{
  "hidden_size": 768,
  "norm": "layernorm",
  "norm_eps": 1e-06,
  "rope_theta": 500000.0,
  "qk_norm": false,
  "attn_scale": 0.125,
  "tie_word_embeddings": true,
  "init_std_o": 0.0,
  "init_std_down": 0.0,
  "optimizer": "adamw",
  "lr_mult_o": 0.845,
  "beta1": 0.9,
  "warmup_steps": 342
}
Each number is 128 + 24 x the weight over the matrix's rms, rounded and kept within 0 to 255. Layers, rows and columns count from 0. Numbers have three digits each.

# layer 6 MLP up, 2304x768, rms 0.0351, rows 918-1123, columns 192-223
114112111120119127112108134116114129081111178124128122110116126158148148114174145091186130134144
159119130094121077140146100124127090129152175147163182144149126187158146109112134090111122119105
158083090095108138151118092125148087089135112143115134131112146097162151123116109145139094173131
116115143103143131110108180114158082070158157096107089133151138087098159135141115098122135132146
124106084140106130096142121090127139079118119127123141104074142078120147132106121147126081135104
096153163134114117116135089115086117117126151140101106134066136182131135161131145108150130117153
121167125139140118125155134127127127113131157134122133165136152146126148131080104148158127128172
132190118092143168107122099095128186112146108127129149127112168125089138122141132151128129086128
111181131137131123117148143141131173077118113118115103118103100091132089101147082094149145147134
119155112134133138119122125174112155123129085134126127145166140152157114220125111121109117167155
120099124144107127098162085119080124132133098148141097168126082079111142116132091080129158104115
124094076103173123102151136115159151122122104104140138135110136142114135083146112098147152148147
108123119115123086129180147142142089123145136143137142140118103129146149128170132085109121125152
136107159125131125113144076111143147140196133185133155100139163128072118113176124097152092168146
085141130184097062125120137141159115128158130159108119098139112100130089184120105164120113135169
085135180107155118124103151145109163063108188102122182145140160091149104114182113150111120148114
132107120102137124120149156140140112104138135143125152117112147147086127097121120171185111124133
107129089154150137095143148138099105144164138140115149143116143147104113133140154127148131152148
079141167143125123107099093120101125145164175119097049131139162103141099125122130122173115113123
109126139130137153143144082144117132119139152106129111101150135105093101139127136126148119149143
135147124126121113115142110121135136129121163142101169138147147179141120141124086080126167090129
136126136091144127131173124124101132137125133170133140147141105125111163130138126139169095088147
119142119128127147130141082121096166117138116123161154162096156148146101118125146138134064109136
103145161168138159145135078146142103125155135138160168120122068182110118139100086136145093103160
132135161130118162103137145087115141119148160119092120169161119090125105168123121139158105119104
125139068169142110089159103142119153152110107154123138138111123105129098107145132148178121115168
117135127145120150096131123106088113090125131144120145130144152143107111149131133137172118119171
121137102118166137140136099139149113147113132160137119144142155112091136115114141127171115153138
116152146127109122167137128152113140124117146126152135120109099090104132157125119165142151130139
106162116118113123102111110124121136119157147147188162124112142140105131142096168157124150145146
153167164134112158118123121137116134148128136124100142127122133138085164113136114079144137134131
144076115141127115127114184105088115119129147144146132099122121088152129146153124153124045103104
127126151157127113142105134102159127111106155116116120125129131118121128156171105107157137094193
127121118167125126129139150092140115071172119131149115099144122142121091125140109146123122106152
097158115131085115118162096134138166104111156085060131149091110110134140146126110130109136144150
076132173127120118104141121133138125159142117131115117113134124134115147137191103113177070131124
154130131141119103113105120130162127105130133093123118101088138118102103154145141168127119156089
126132079106125065118184098153099162089141134147149132147131155122071143114140113128125112147144
113112153121142150118152125145113120114134166151110117142163150155149127173165115165145098123167
102103123161144139147133146083133133114140068162143151128147142102122144121078127147165085096122
110162159138091150082168125111115180119157140151113122135159132123119114161147112111139117073110
074189108108132126090126123105137129072093133133083115134120141113126108134120100136116115153140
080173126110130119109147115090106135132130150097140125122146153140122115145173125118119088068151
137142126141129119143129137124146085135161135112139114095117184150125132127163152145110112101119
102127106110129107115143130140131121118134094164122100108101149099116094121105153140142095137127
143126149139115113129136157115110171147139165140142116137137127121139141108160106131094119124132
149155135107107100142150142116150127097192109113124110150156107153099150107170109128172106052118
128111143121148150118132130128118128133149123138131103094117140140086071113139164128130145130132
122185112156165101127135100135125121130125133136136127138142151129163140085120127129162097107096
123151106118086120115158099126144155097156097146125182130117145118099118162098152149129134124117
152157127135157109150117159136142127155140131108168162138142110172071139068146082174166148055150
089146140116159130143178122139112111120126084144113126168150133080115111097109099137143117106163
133100133119192130155126105095092121111146096115125102110111138125115130105104158106110107121141
146124199162113081131136125128149163118101133185120069130118137181137081121163111138137145119122
138123101148152114127112100120164158093168143150130174094147153110132124148126146116157084094149
140164157119112115097145140147078150155159118132100110126102115140157117147125108127154144151129
121159110113158130146147106124147140101148158137137186130117155164103129135155113110173169114118
118137180168102174140119140099128160117167159126166100168102164081123133132123140111114108110149
135163168113140114117128113131141089092161102143106146146108167091147133112117114107181099096112
078082144111132158117125148107126169108166174122125135150071153116090156132114104109156149115133
071132165098124122112144074148112150126134153132101118100154122098082120154135151119168130148158
098068137159074149133094128109112099098101130103133129147108127087171084234142100137101115160120
109108171144126075149117138104074146139183141118108108155095125101134126136099130090109133170146
107109121115122089129148164151150112107105144140128156122118175150156082174099124133143113102124
122107140142110071075129104100168119134115124108122118110136116110117121156154126135168122147142
138129105157156089151178107093129107127116136109130127142130117176122112155114137103105163147145
144126121125136088146145079075130114059078151134036124122112178132160131124118163138131107141131
121097133160113133125156112131125127135151148117120130136100155106123122133080119073116094122116
115113138112160158107125140110085105095168188131116133113116151131112158117152122102096146104136
130149115168120137108139106129125088136153145140100105088150115125101156119102121114146154113138
131164130147128129089152076093144106119143153096124147126109110132129146107142097147173134187114
100114182139143136145165156115101162081168208156100105112102148073129102101193141145203081116138
124152181133132121123109134113134093121166097146134136136083098162121136108153127097116081096118
089162145149098120096146139117175183154165114171105154127127128085088123154131091116153161117137
120161131141161100134122146119116135135161105128132157166128168154110059156152109150159139135115
079094121127138128110131133136143124094106203143136107170091148114122164160162118097153082113152
102122088143148138094118117166080113130132159101108165177139173129157133140137172126166119120152
155127141120121141135143169105134102072143134156155139142059100115125140129141111122095116128136
117103154123128103103131158148166128129148119156123172103107123169119134103095109111160128151152
111133155120134078120134105160132099129129164165094160144087100145135136126143157136119134127125
108114147121113109070147150122158128150160142102087119127107077120163115156173102107136121145161
107127109097100141103154128102107130087132124143086113167087126165161098132137134132123126122125
101109132149151148128123111159099166120100120148120132113139129094110113127118131135149170110134
116156115172141113115115087104104089124152098110138098151137084148113153146127131137143140094138
150157122164110136118144101116144140097152139151156133144097098141145129108123139141127135154130
094100144134124064130144130119152096089147165143143143136086143104142121131088107149130101128128
124148139138158125157119148098147093108131146166115105118107082092139123146115083138165099125139
129136154098119124134143130136094164168131109132163153156058133131163113135129122121124129141115
119133147140078092117137137125097126055139137128096130133050134129142116124152139149111104132119
118155084167140148160156121102094122098197113158165105121118132187097083139143119149160108111123
131158149107164145119131145130076149123093115108131122175126068147142108122126137111111118177127
126141179074122112117116092160095113140125145130143120194121085101133136127132126100147098141135
134145077135178111094131107097104132121157148117112154122124097169101152121109136116145164086130
113148127135145132109152148106089139116134104138098125172101159091129116126127110111140133107156
084183119128131124101196086147116128151113078124159125173133188159165060092129110109135119167138
113085148125102095131149167145117126111139159177128159134107115109151137158148170160170121105125
144128151146108130121143156124142125130210166183102093131137135106098134123148143092119115137122
149125150126156105133117113122166160146109126134148144150124144145109103152153098112108143144133
111145126132111108096106135112099152093106141108103130097115149114101110135151139126180139091155
133127130178114118120148142119133193098154182099150146130118093123097131096137169133144115094111
079091124116202126106120176105132142123153147105144130140113129165125095120099121156087140090131
106106113098151132091118073156108106137120123148130133167112113134095111152109146119100121155136
139112143111145135074145107119157111170116139155129112101062167125156119105133133121141101128111
085130148120192100110098159113125099135150143125115100136116139109138072146107088152185155139154
112154110110132055112128118130165125114118157152166126138141158092101133104131097129160141109170
105103145118170138115126119144137107116146108190174122120139149059112122147149145106107078138145
132135097101126145132101128170112094150145118110099148100114163156157122113107094128143131112151
129120107182131125155133137121100108127114111164133177150124155142119083145130124130163114157116
124157130070102079088122126129122140094123112115151114132104144150159165152103131104125103127115
076091137101159078099089154061120151124154183081088126141129129150129119157110136144135133133149
142115089098132048135091117112137102104123117104142158160120165160144148124150122155117130147163
118136129122056093104111145130172074118130112192071110190105142091144081151129159155117080102122
101114111158148149122112124104112121134168126124150146132106130096136118151106136115132133111157
105152176122112142121149129141155130123184167162107165160133131133096112128145102154146119144119
130091098149118153140118114107117110136146126104120147098109116146154142143144100100129143133164
120103141133141085126149109124115110131124134126107153126097163134131147154121131107115102100181
137084143106136103146134149134134113065120108147090140167109117133114109150115163127137094096154
108148145116140104111161172136124102111132127142092146103133178158146112136126122138142079148178
096145166163161137119171088106137137130142162129118139105111134131152103087134104158128162127130
132107164094137105145151179121089095131186137111130138173106116148135143064126162131166178092136
119126128118114119166117066148173138118134159147121091133134161121087099127154129094137132119184
124170129158158137150143125131128127137171154088152112182122134158106125102133147116163162105181
105115121119099109128157103146115088123118163114107145123126121131120147165148158152142061140148
127129167110113106111142109107133115068169121137108128134131144092123136124179108158119072059142
075155104110157104114127136127094141146139122107123134131132134131143068171133134137129092139154
123164162110166165099114097080137120141136131115124093135117162080171103121137159115147098106120
137128112129117129082115113131069135157106094144139166135136074146122140151136151106108153079179
099124112132170121148142087116136113113148133111152130111116088084097132117133096124162135082157
086148131153114117144131090085152108103123145149100167135087119165109167148162110165143123105120
105138115117199148137086073097086077088132145169086124150122129124121145147126143147142061152164
146144149089079140103131137096126120134101111114139103151113160132088121123160133171185119120147
105123157112157148143121156124107119175149135127093120164118109197086145140175110125118100132174
140154138116150120093103107126124126128139127117108135099101151148098107112099120196123133143130
134102148104117130142148140147146115102108129094146151142070162144132108107146142115159125110148
112117129134168092111149077139107102104139111131125091127134112147103066126138122099114133123165
086091133156111123155140123125119117124128111134100139118109075126106098114127096163136120130125
107166102144104148148147091147177121122103126091137102152144137116103158130116108124172087092157
123169133128132138079124117113112116124176152141092137183124162127139128105172181122152092135139
128113096082164077106155116101115123081121140158114149147116167166123128156170123128147135109155
090169179147144133093166105094152143128161118127135122158111147126140149117117127117104126125163
100155148143115109102113073121132123144149138151149084120142152145116142128117161073125144083143
129136119136139124109103077110162125116117147084113145128111135095141140090133149121133088132146
085125103131123126129166175137130153106112118144143139141149144088145156116124158113099124109173
121109143129156123138112099152127138116111113151149128094152146131147127115127138140140091064139
094159142141158108146104177104114112145114095160102143156121126094117122111139126101131109098119
143114107093113025120110080123129061062121178199151171125148118151116144193140143109130118092137
123145151151152088115127141104122145099150090129132115158174095139133155144099149120145140102128
154169148131143085108078119135067109106150138135132161148120168144104090131144151109114134101109
125092155139102098133125111132128099098178125104103134118142152113115119154122154088160123151160
118152130099119145136109127088140157113142129128112090139164138126131149112130112106125106116139
137168135171110144113143121094130102132158135103102145112130119118145118142128092128161090113122
114127140108109098149096075132123135166141125161166151144112107129050121087146112112122094119111
112075167130127121098098109141123125116120124123154102116088107143137103113100115105128116165167
099110060104106095124168141115140102121086127131093127128101163142187106116107148171131129112121
098141163112140161092134104137169101116145116147076167126127100128111151110116101113119090069125
116116118160121133128114120139136139091164120069131163122116102149142144129117119103114128082164
124182136136090140113111096099129152103139127119123126153081145138060119144102130133154137149115
130108166105163078099133139133120139073160113133110155128078168206086130131118110126128076137130
144119150083119140138126129122139153166128134137147127141167138121064121145131111120135115096133
107131177197144142108111175142133179161137143177123071149129118108122121142123131130096105130124
147097132093121117137157125109121080144150103143116163122067179168126111093123119131147068182137
105155134122138118141084141143086106125149110148124145129158099142106093142140158087135119081131
122182134164148162154107144107074139105138171107115127145160123103133134152161156101142137139172
119161142084129100108148120134116155139112133179149155150123154160136130155117171116121119167148
098148166155126131113152164157124160152125160149119158134092090091136123107135100084115117090091
168138151124132147096101128123123124112113132117137135146118187119123169128130087078109139098129
104146169114173100097118115130137122137121138144135139112158140124137096134115141132150121085162
114153156139056149143133134130144153152126129154118131150130157117132115142114080107122146166108
103129134098133124133145094135094094074168173113066172190146110101120115165131142108140120106162
068108181146118084117100063139129140124151129137103143109099131099107129110116134122156097106094
117098185128138090145158069123120128095160109092160117149125083139096117150148092104160153172188
109139144125091133107138159119146150126152102152102137123135116105143120096157129119120114067133
123173116141111140075107111103144125155102120129159122110160103151110099127097138141119075092119
127180132143109145125156155154174091128118125115131131133107142111123101143130108128093129094123
129139108131125113055145058113116087093111124117164157138110119129073072097126125105136106092171
126106138163123146109139113168135109127144129166140160088102114084130126168101134145140127161115
065129174102126112142112097145142134117108166127121157135075162143101153149140146128165122139127
086155103150131102101161110117134146144100146174126140154141110115105100156134179107122115123114
113148178133140143131118109127105187127140115123134174137116106076108165104142093084124170106125
093104147142104167085135147087088121139159117123080131122099087128102136121154112145134107117119
110092176152114097133129099128157109072138158120126129154141126153116165159114115122170130104182
093122175096136149155155150103180113115114122118117111146113136135109128193171112076174163117115
118103112176132129089169119148137147159122170150113117116125162125119095165148133148164121156130
142114142159130154141129138108139157111184108132133125138091151101080106139143123109184112110121
122174144140121161113166069143102116070138109111153162145097097113109125133089178081119151129134
129191140132115107119106084106100122141128128134110142121149140150132122129154117132139088148141
138151161100144158159117130109141124140147156105114128159119091168099119151131118148153145113124
110113131121111092133118122128130139107115148104085142125153111124122129121126133138108106115138
128107154080148113105176085147093113092159157129104101109080119111106144126110117131106140144138
141131135098126103126112126110095132104134138096092112146106130124103133102114166138119127111103
131172161128139140131108126095115168106143155121128123178139118155093135103153123157173119123108
116096142186136115133145132127123149099123129141102167146110114097143138132174070129155147148127
092118136128111136171145085076141101110162139098111114128133091123114135096121155115103121135101
108134154161132132128135120122141131144120156158148095095136143073125121144127110132124132094094
089152094138129142120175110103134123126072116156148120114123164138115082073111176138121132148124
138131144177104130108165144104119125112130090162129085123071157138124091118195101149125114125096
118168126171116095159094116141151113135142162129117160098117149142090156136127146127121127099116
110105132118152145099155123124164143136103174172102113145141137114132125157118102140188049129136
143113085127092111118127152126137117126154144120104146159123131110143126150133115159145143145171
128140155105071159133142114110092112091183124110071176175132175113103134128075129142153099126177
095136141131091132140154123101118146126165104129101117144108123098105111115163102150135158140136
128152127144117073121065125157173125135135131149136133159128100145064149137148179107130130100179
118154130131076134095083136123122142107131137125128144142137105116128130107111155138144142114133
129159125143105166075149111151122127084139113172131185164099123152127070126132158132143112111096
105148132140123133142153130151113095113148108140091108177136163118134111145158164122124112128154
107149138128129093096131138115144100146115114144110146154129139130107132151132106098151119117156
# layer 6 MLP down (transposed), 2304x768, rms 0.0301, rows 918-1122, columns 192-223
116159131159095140124193162128143115123115118112155151121109148089120099157132122159103151159122
115137119122129158120120146124141107123146103105147109119118130130128113127150117134112113139132
153134127149171090111122100160099110136138093127118141096109162139109124137096081129102144125156
077098147131114123156168144108127115105120076091133130117088123091072135158167094170124146142134
100125131158116150127079136158096107098148109140133126133133130153172145142135082119134107150087
087127076129131117155154128141136140126143075131114116106141124117073119107149132118125115119117
139090107157139085122146134120163118146147115116111141113108136072147119111148158153105084166123
176077089109087115122152156143123112112100149088167114154136123141107099107138134101145148103117
143059182074147100138154134153148103098090157142129056119142062097146148074123127106115164120156
100131122127137130180125131153137108071151101101156141134174132125126136090143166116132148139112
148100144174119110181150123150136152106095123115127121110156148160179134151116108138146128142135
132093115144137142134143100120113132133131120141082146143162121158116143094168171101112107127125
111127114127144141128128084144136142166127144123121134160121153101161125141136163142107143131142
115129156099133152140162145124108107134094116129135100110111110137117128173134139149106141121114
124152130092161123145144105088126122140134176145165147105104125126096125156113138149139156165134
094160139099103121179102127145074113115134158130143147100136120161185114140124130174110126047147
140152126088132113147182107070110112111142089145120169113202104125135120161120147141099136112119
097131149123118124197123114093130129134143117146128111129123140111148097129156103104109135127094
144097130113158096128147138119138112091133130101153153174135077152132129127146116113143109132125
125110151109097112071128160136142136122100147136113148133107127145168134129127144136130171082135
121166125103132109126139127105150096100125119167116106154128102126099093148122122128123114171107
144121114150144127142116155119112120109166121121155128114143108121140131135137120133102094155086
175082148147122093198110100081129148124114142101124156098145096189140170119139106122096161181126
104130093087142138158094123136098132122168145120149110134101150168163130139124151154120143170124
138092106090165113147152097125127126113140100116129110132152100118124175106149119115098115160118
139143156142128107149109138096103207083155150091147120097120178168082076133150121106120100119147
111140135078130134153137115131170138115105140129117132167110160170145113156131123117123143152150
079144138145100138123136143131083086090125137123137186087126164122151105173165091139106131118093
132087120180112108130149157116157120132134090156129106128138124124163158134080133097091121102135
131087162099154132153146157137141094148143147131127136122133115073156153125157140128119090109121
094104127099099117104112137118155135157137109119120161103136136140058169113115087079136108136146
138115102108150095090110121110137131147108105145135090118095146175156116127107114105134138179139
169101122167147111113169155130084130100125088141108156158148138116149134124127094159147088127108
144167080163147159114155164147116135103109104116122134093153146105114124122139138091094133103094
124123117163113164152189124113132152154142111171076121146132100140064098182105159130152124159128
121130121133119134080126124093106124142094147118122105103101130155149117153123090102127155138144
126098128105162107138145131142126104096130095139145115150109129156160121112116162092131100121116
141097131109117126116149136105104083135104136118153087147159165156149127125137129133083151174146
112119127171096135113164120137118135132143090127165152136129094129135148132109123153125131139134
143139126130121157113088108140131097116096139096105152136139125096100149119140159119129102099125
166093099098121104134093141105144146130065116100122113122122123130137131131140107150114097145103
129141083138147133119105152121116057179081144164113127151143097146176128108134104139112083108127
151120126142108145152165153153135151128108107118118131119132099066138143123113121178088131132157
159094142123137124109119087095104177129115136160151127130111116124150146132170187160141130101122
151127120136126140168131137142131138148136175110136120124167131175151111143155075107150139128112
089112118095151115143142153127142144113148166130090135149111165088163164151111098126153173146153
135085091169121176126140128178105107139093113132130087099153127102149125112158109132141134161158
104110105127124141138133143127122110163127104131146113129144115146145117125108151141141133126065
141119118108106087120147119134149153134125148110089132123159132131147157091118108115114138178104
135104169145143095091119110160123108117077100129123096129163127106098116145122107138159115140160
087112119164113104124106106152126103136097114134186124153077119144141110076109122120085104115158
123143098123136134120128157144133143124102122120123127101159147149167116152137108132142130117109
145161138122124127158127099070110147133121131133141138112134126137139112126134154147177159153127
120126097137169139138102130111116129170102135072160113151112138123095116092078120103139098063152
120115108144178110163149099118121136130135121109141118139120120122121152084146131125073154133129
099103103107125115128132141077111140135140114144101126093139133092129159135080104133074112173122
200111093056083106148158122168165116075159128153153094199114125091128124150130105087051126125134
143137111119111158143138137207117116098159127126138096139121074092135144168137138150128114104150
100153133088135113093103137117126109126135130097114104111100145147137100133127173125135130124130
167116123160118102132156100105152126086129095124123126117144121135124114105110109139150102100111
157158111120127148133097100135098111091114142132165105137137106136161137172189172141129122137127
162123119160122087129134108140171144156178082103161118081140130137118123102128115116116141173147
138110146161125099081150167148165137143127130113151116117171070105096100148126077091136137167157
132103147098152118103134104126182113141114181138099116139116142116120147118096137155143139140112
142181166132118106145152146111118127130148092148143126146144150129102166111117136150133154147141
127118150117107125134109094106145112124147136129122112124127101099104124124105089115123149057123
143091094123153114110130115097162128157152102099128147193141150135153125117086125133116126062152
110081121109166128149144149102135125088105112140165122104145134121122078123124156133136150087136
137168109147159106143145127084123114136110100099103113129065149113137113120128124134120127124119
120115130131117094153086114129109166105144109114144153149162118155120112119143131114122116106123
128155126129131133107144129172151125137071141153127132150122129114106130128089094111152108112131
151096134135069201127139129108133117135124137175111108173146161161142111156149144116157137083134
064098134070111115137120158161101150119123070141123135164153100131171111138107107103125131114137
113107132123169171120117130157111112162104113115155092131147146128142116109141154141118106097103
141116135112155144121094125134143124109116141111146153104123119113127134153171131122072174144128
121180143143123123120165138139121145120112067103098160127132114144109125118180142143091137149156
104150126144134102147126129096173152139137114182138142144137108116104074130094100133104177129145
141156164086131145118115111129116133135123124111096097165162122169160141139130149147121106112153
115121125133142143129150095102124112151152174160120096136130170136077181160136120124123133160156
131132134117139127118137117135127126118153162132135119136103134136124130133135101121115116128119
158080074161140123184161096166127111172156119138171138122129154109083080148162133159100126133139
099152141147124145168144114126115112115125122150141137085133102149126124151126118147138151089112
168153147134121107125131107130135113095113120141138152132063121177129157141164113161114159124144
163103100129148141149095132132129160132106149134142114132157132123109112136123114123095127132117
133101144099116095150109112117122097146118143066142134061117096135157118148139154154130154141134
139159130118140203140169116133086097156103095121109122106114141182144095122138155111133107121083
138175128158114162144133116130121147114066150158127134126142153108133106113125102171140096145115
133126073156162104134163094084102086112163097118145122150133105171153120133131158141122116125126
161116135154150162128140112112124122106130099094098124145160136077136151118114134107129119144156
127137161097127099124120110118125107154124130130118136132131131192125151142138124122139131128106
137108172123104132134150130133144103110134129095149103127105181136156148065139087112117131142104
150105137123149077103145077130086124087119103141115137098149130122129154145138123142186124114108
104152145157118081111160145159129124159184137121107115144134126129126113152093136140098101104119
106118084109074174136116114143101141129133123105138098101123143152125153130126102082119170133155
118158178145145091096117127106119148104142154147120107120127113089128099149136145151125130104154
182111136131133088113104091143138151174155102127127133156124153091119165124150121131127144134120
146142144132129077127122129116135094107166129144103080154108102168149112099134141084150153115113
116185102162168131127151108108143124137136129138102161114135148159122144147109145138123132102113
155181110106138166153147153141173128124126155134135176141125117124130125159150118149063116218158
080135155117111127130179064141119113137089078124149125124107138156107141136122119115142074148153
174133115126136160130104083112115099130115110120107113062124110169102110183145136170192101165118
114108160137142163098136141171133127145121118087150144118075094101109170140118139178108120121133
100138134092090153132103114162112149103128136125144107140119135115104136129125124107126138148142
100138123126142112129126099115109146127135148125134144141142164119134110146163111097131104143133
089130120140114184143102158090145138125121114087113144096119121132151150159167150144090119118071
179122120146133092098120129145109116110155124117137143096118121104104087134165140159075121199127
137109110137113124124126109096115152132147153143118133119120113127127083163140112132182150135113
137136059131126145197123092101099097086154100149113138158115124174123116144099137180146115141097
111118123120121129127124139111082119095114122170146117141132127085135157133111178139112121120104
089150112111103094127151165178105119144112157140197100159096086120112112137090139121086202129151
101160120198148134103129103144158100163119104095125097138109101114163164132103180135090108115149
153091114122127108131166156124128111122149152120156200135119154106118129117116134147119153117127
128152144101119114140122106127107147153121152155109109120114153152147124139137109143135123124119
111156141137067080134142143152151172152148089082149151107167158068193144124078117115115132120127
132142129109102132144192113174157143172168077149086138153087125099101105098114074118110120127131
142144130114119130112140121124158137134121086156146159112161100116140118111124145136158158125096
098149156174166148107171096108100094162136112113130092154096115137146095127150115131144053196116
159109145080166112126161132118096165097121151165104094090139066136152131109140135111089140120164
140149109120118159149132115098119112103118142135117121139112119149134122117131177140108134113155
108132148124220111155164169092115097130132118129122140103097143117131133127126140105161137068156
160167117144112109148124127125077093156117107150141172096118107119110115122099138175121150141137
100125098124124111098148126106120106114135086108140121134131114128139091172116117131100154152113
131174122147122134145134144135158131111107115123130112130137104140118126144099156117108134111106
153127107141132136124155122125098131151107072118115159101125088150163149126139152105136107126143
101141134106102118164151080147086114092130096122160122149121120094079135097120129127129123092098
139133107113103115144148117163214128136115107117121118147111129114161131116089100137121150123121
094108137130124159092138110094119102114140147147138131117078110136095117071159125101111119107124
118119094134112140146089166145121115154148141179133126141118164109129131134109113134088121160132
119069118096120169171091150105081161143093124142173123112167116131089083122144118106136169157170
151129108133084131133130135083133135146121159105130119130088134118139161139146129155098122140086
145121119158173148130112138134124122175105130159119116154118146118129187104123116159150139114150
140140138140099109107069123127166120112105115163120112114123119150130119081180133133097099164167
109135111140124112120133126134136126156123131126186140144114110129124183156141123160115126094111
112133091131124104142131092133118121126120071103130124183157151128120159165098149141120096140135
129190139093128173137147115115141134153111151134115121108135097126134114102080117107118100099109
116141167115125115111180105086101082143130083125144120116146140137099094098144159138186110105131
157116122118139178140108108131129128073119167135102158104122107131095145122152087096118161132113
121161150150135147118116157143148160103164145125126114141162139152116138113121123085145116107136
131131142128145100108130114134125133126133133147127138125114135124117140144139117113137128112128
093159121127134073135112090147110109136100117158138130125145162093113144146104140067121174158184
104113154138159158135144154108120140130133107100127162090125107115154157155151186117124125154128
200076141138125107165101107140042134136061082096114136093110144119145140128122102098093164132091
130091128130104147154137159141132098145173110132127156108112107084147080126142091105147124168092
123135149113095161130127143150101115104141155106149140128151157096134147162163110128144186165134
153115149184103108106076128124145125117140124125141134100130113112154107100143109138101163128136
137131123128127116125132123130128127128121134133132133112125131132122130123126133124133135113106
111086140128107137108140127093131146155136150154121142138094136158145133135135134124134132132113
134118122124127136135135145108147126128129117125128116129116129111123110156139103138106154142101
102127121078188127140127196111107127100150122118100109170095121110110158135140174143092040144155
114103118147113099128128103140127113120117119154096129158110128119152126140119153130105116127141
130089129118077116143142088147118123150177128089186147128120097099117110123112086062132104141143
096137100171144089146133124129115119088103153105106131162123115154135122120134102123126108104111
130124120169169155132138099130117113101082132148142140118158152139139087135096124140137130150119
176154117084178128108139114101104130151106150119101121119115120145097109115153144160141159160110
074123128119100129135125110146130107148114123132124113100142080140124125123124083108134123123117
115116141133156144116128114129062166149082127117104137154119153114163110126126129156104114136115
089143100127102160133122119141117131173116131112142162140120136139146141140125137124103116163120
122119153139103146117149163121130134115119123134121156100137132107127128098091128124127123134117
149068103130134116077134166138098166160128088155150123114105121094096075132133132140147120101126
145157063144164087149131178101134149116099127108137155149145170133076137157131121105142129116140
150124111096169104088138111102120135108175080115082143066086110124159114139165164157165189115163
133134105129150151090140090149131132126104113166143098167110129147133117134111125127123144127126
112135093135134131151140158131202134095145131117133129129133107099136128118111124081065130185154
072141131167119114208173144132084125056127155161084128103102162121170128131159125134151127117163
104163118117150143138089134098106082107113118125118107141145141137107133143099165124136095111138
134131134170103173104130096103120133138146124129129148110114124138181136122140184126129130137105
167159112112130119094133131121129119146113127094121157149096097086098136152121115138103117146150
100094131121145140139127126133120126133134137111108130169153153157119128143120086096144078152148
112135097131137118089119138132123150091171062107152143155124120166125168141117142161137158168179
123174133121076094123162115128143078087138150111124144123137115111127119120169112152115136113112
125144127122112164118148132082148142104160114129082097091116093117118084107184102134121111077140
132108120176163106096093057146148146087151183130125141168113110109093136125141144103121117153098
124112111146122146125183151149096090126128102146151136134118143157119116092085125120110176120140
130124128114151105152111139094094130138125149100132150114133112145125158121122144136103142103122
099151091123112145129144097134154118106126122119142107114132127132083093116102147128127126106133
108112137144153087130121093149140142131143112148176128138114149170140152063137083130078145080127
093146141172135152090177099125095121146081131098104131091161129114111069139127120101156115146122
117132115148129134115119136131098155114142168137161117159133129095129083104115088158120135135141
115108132069126118102136163158101141115140134098112136181109121121118109141098099141077097119143
128173101131105091131154089146105136197105139131110142118170108149125088159110113127163137112115
107115118120120085088141132127102119131159166130121140133071154142148104117129067118065113108085
176098160156127088118106144144110118130121137144180121161156150118160102143126147147148102128124
132151122118160118184176120129092129119160129130161138114121094077162129112122118132146069123099
157126138182118109130145084100141146115125138133088118135128143193114128119134116130138135109102
068123076113149165129123150097133082121100153148144105124088136115102125140098141120130124138127
165120160101109118109107125126174171148087125149091131178095088148112097084130153143119081130094
099114080163145108133139135159166098094160135156093160130141154109158135171143153131108134122107
106123162108125158123145137160100128132099089135123144133107131170092137131095118111099119128121
123146104136113120111113107086127199146179133139102142114101123110132153123165115134158136129122
120132125139125097108130118122153123143150115118082136113158158122119171122137127107156153123152
148136146145109138123153130121146165129092132125113093163122102110126148155174152120108112124140
130134107156116113105114219173119115067137087120140133123112151145185080147126154163115085138099
154131142109142128131122143135119128132125129125118140125139140142127136158140089138133162147135
115129135133115146132104151108111147121134094124081130156111141125105140142082114138134128130088
069128131103105131152139130154149120140157094129129169118163180099162138108093144110115143081137
185191118154109132122108089124124171121128136109112145114104136121148108154113090120122106098178
143137137122152153103125089120102158137117147132120113103113100158150121153145152168116143128102
179122104174127139153133106130115127131115129129148164113162148114098170136154095089161162106154
153133115176151125139085101090103114143107154127143134142143136123162142124143117094131128140139
145126096168149139146129131114110091183150138155101113116125138120113153093113078128153050138132
121126126133172154109115104167110185134147136115093141095106125158114142143100115099154146138098
159171065126106083084159121162133127141084105134146124073116106113154089096157099101050123135117
135152108147096149122110111147129129145106147139123142155110175115150121122164110124149075126146
109131127146125098127097094100098126120149157119131141085134144113105108100091130119142123137113
145121134131154115124104118118133106118120151138131139100098145156147127135115097123129146120102